{"num_hidden_layers": 8, "hidden_size": 384, "num_attention_heads": 3, "num_key_value_heads": 1, "head_dim": 128, "intermediate_size": 1536, "vocab_size": 3053, "hidden_act": "swiglu", "norm": "rmsnorm", "norm_place": "pre", "norm_eps": 1e-05, "positions": "rope", "rope_theta": 10000.0, "rope_fraction": 1.0, "qk_norm": true, "attn_scale": 0.0884, "bias": "none", "tie_word_embeddings": false, "parallel_block": false, "init": "trunc", "init_std_qkv": 0.018, "init_std_o": 0.0, "init_std_up": 0.018, "init_std_down": 0.0, "optimizer": "soap_variant", "learning_rate": 0.0101, "beta1": 0.95, "beta2": 0.99, "weight_decay": 0.05, "lr_head": 0.00777, "warmup_steps": 83, "schedule": "wsd", "decay_fraction": 0.897, "decay_shape": "linear", "final_lr_fraction": 0.05, "batch_tokens": [131072, 262144, 524288], "max_seq_len": 1024, "doc_mask": true, "train_tokens": 653500000, "max_steps": 2230, "dataset": "wikipedia_en"}
Each number is 500 + 50 x the weight over its row's rms, rounded and kept within 0 to 999. Layers, rows and columns count from 0. Numbers have three digits each. The size before them is the row's rms in percent of the matrix's.

# up: layer 3 MLP up, 1536x384, rms 0.264, rows 1232-1245, columns 64-127
# down: layer 3 MLP down (transposed), 1536x384, rms 0.247, rows 1232-1244, columns 64-127
# gate: layer 3 MLP gate, 1536x384, rms 0.257, rows 1233-1245, columns 64-127
up1232 102:558521531502468501473497446495509452490470551471551415553516553537586478453532509519546603531458497462557504460535428492449483462570571470553413469418564504639577570529626472456435508500479493
down1232 101:543532581504612452360502485537531523563491558471496524517456461479548474427438541472600542489483515526511492441528458431495434491557519493463471435544449461511484526473507467527491495528479527
gate1233 100:563462516591482504517521618472452457447485527539441455537509468447575525472450472632440514429504529493498509495485528514502482576470504483523461555474527399542515526465541446480487414539517490
up1233 102:482625442482510584484516524581511480483455424493505513535511475456537606432600500420423484462559485455548564569536479411537474571470490535504453487537449515549578549530425481526485479510438520
down1233 096:549488481502521435450589506451465516481473496500521456499572486492489483457443528517565423427538589482516497534535484575386493509452491579617454576531475495492515557521518484561426531536488445
gate1234 098:469463462493515457407556503507464575516450430440501488515452513507568498617539524420572513443592578469432439565481475409530410479521492458466465482497406469493469482527471493473456448451525502
up1234 095:414480638551521450443392487570492488443372462511529518500502449433509506554454512506402446556573493554530430562451534501513461596537435447470471513484421548519492503537455511531498495527496492
down1234 096:421406467499469456546494519499586546468489585556442494505436479484508515488559501406517485559587454473522477543444491591451535462504384532471498580420577522435507497551490450488526425521574537
gate1235 100:383508527519458435460458479565466520354499416411623514419472539514473519558492490532474532440437494402535519445541577490530496453509600445478496441540481462501393497501528488438552521411498458
up1235 094:510488466515473546541529618476463483471449519600513367601482576470469493423569536474608498569479520538420509502524428538530586493490575537510439509483485551561537454603507538511494492502469528
down1235 098:519541553611510552505418499509465461407466453603421508529513494561466417466492539499550435559544427574472448523482489457542511523435579475552421526479549517436417555521538532485547392496572573
gate1236 098:439458498521514558501443575521537456501586569422365443456585508494475444481527455543475430516434603403546522501557472535571462516547474508511590340548486477526398525507502625532462459505447511
up1236 100:469595509462483492581451493462510467534612544529435509441548441472577415559533465536420513468550452486489520524518530553456471377517530485489523439495505503503399409563436563456475498569494540
down1236 097:492344487539541450530586421464485522483487506516463528532514519502458521484454531448427443527489533544539613482479470525469590464495431474500472495488411451442517478606530430429515504500501497
gate1237 099:564527500497498523465563431401475466432441569499549505541522493540418426444540507516513501485472514540462532432558464472547481531434454433494557409544476568504435529520528543534489513586548498
up1237 097:480499530537507435470521455470466424526507633512516502471451478519439609479568557547488580620489495469563452508510524475492561450605522422486504447473557481501486487484400541434477476562526502
down1237 099:502511477490499483467440457390507524520437561503527496470498468504510462582546415546516537523463483522509459473481518448617542458507527478557560512511484573459575434414518516495567513423568540
gate1238 099:529578483486465450509517548515484478500428469446484533507452464443519507486504486467524522418534561486484485492503548521477484484497484494550485475498511454528573493491451524469420537420549636
up1238 094:449580517463470542485463453541491554459479435493575430422553529559547496409517470455509477418489476480531533543596487475491538477503451540490570490450563468523527387558516379435557438505466475
down1238 098:489547456499492553590477394478537492434472560539381507515592461505533412473512460515542488530553521499586639444479551588488402429502452486524440563538459528444521480511442632466504525430504442
gate1239 109:530501489488422477522519458484496423408534527445574486515593474499470497432421521535416429491478464494486511509491444420525455495606524440516497621581503663623438546500560404509389435554531477
up1239 108:546627472376556430433474501403533392410558550543554431452589532465496495517464485443525552522513448518499552485515496449418464469439464514560492549506461482534489491419511457451495495503468469
down1239 105:456572481445493506466480464446520411466438571587508503499483495509537611459450554514512454426425392514463621572463485554416453495551588562432466580499544553409447521470491479390440481481422534
gate1240 105:452478598504519550418471511477543545482467532535520521468512488476464509499544503551516462510488530359463485489514525488474600570480533524466471507502538490510464480458559510639450492586524525
up1240 104:503524522470505582483540549516520533696532496519485448507520550443398439529381471482504620551470423490540499464510479513515489492431468610454609486549402510496520503490443510455499496535488531
down1240 106:645503441503433473521475446515466511557456488446450454531541447496631501536629566473573498544476504566569388543561463461453434480425503582544563468505498471552440507463540502586497493561515486
gate1241 097:565466557488537516533567522560588585522448439485433464558516500497526509484429560573511415532488530533415512486487515492575484449473447456382487503477573491532583545518508505560446534510444546
up1241 096:598540464494459557479531509484506523486422458521539431541468507530516504414506633517572564557558487528541541529539487553548499554483531520444494551506453525499448543520589461473561411562555581
down1241 094:433528485475588542527502494448468526447385579450575426421478431509442577507550615539449520493384476531467527535508513423484508486474498528453496489436433446532603567559483497446469454572474394
gate1242 101:474537467539501520534536455504530473472473556576489520448544402426506504509430451434515477500471513419476401520505402564465457557492512482484480535406500448513441669530538482609468441475455399
up1242 104:520462522510495464436501481534557462487529499515416490568465490394579479524525491486514499490533453467508469439498460506515517533489470522589511461481478494441512514403492460470481554442424505
down1242 102:526510522414492493508507553508520410503525408478508558485530482480574408528441359530466492517588488477480457556511488464535428630516479465416397506548462510386427529443553454540493548497495539
gate1243 098:519626533549481477437534515484505435478459519433485583553533512497567488534484477503457543508482434413612494523537483493444571538481503492486520532448494529485551425468508482485536521506471542
up1243 101:465537555473407542499504504521477514391610496490551504470590531486584457547481587540439506529576485416514517422562413535477454521578404505511489433465437488477481450635507495456463501530513470
down1243 106:488474540487474488486455531509517503437404462549447415510444545544441553475510477494512566564600419467486504575472452586579507473544555502487501556486497479427479425504532442488459476467543477
gate1244 100:498485375528505510480526474557579494466495484501548458459553518536540468502451524504461426447533440497470465637562408485440499523491531470529412407579517445467491534501577474509561405524619605
up1244 102:531472443508473530554531473459481474505506439542483575471515475530512564586377482509447541536514499518596519554455490517530507477530571535538515473598502540440477555468481487549596525574483548
down1244 101:563520530489484527509484531473553541538475539514484590509515495493447479533513452476480517481498468431499485502475534440496451530530456573540484473566466496491406486508386539483550506573533574
gate1245 094:610505541542403491566548383497429522541487530416487574547458580512475433476398495354619488504523451517468531479444487483400482444559505443515575466577603485570521447457465541436457491472461534
up1245 092:473564466378579499504547521423557502527542478513651500532496500487519490456652505526469446500484481595431506612452591509459474507474481671559445557450497505545465513573490492543482516470412443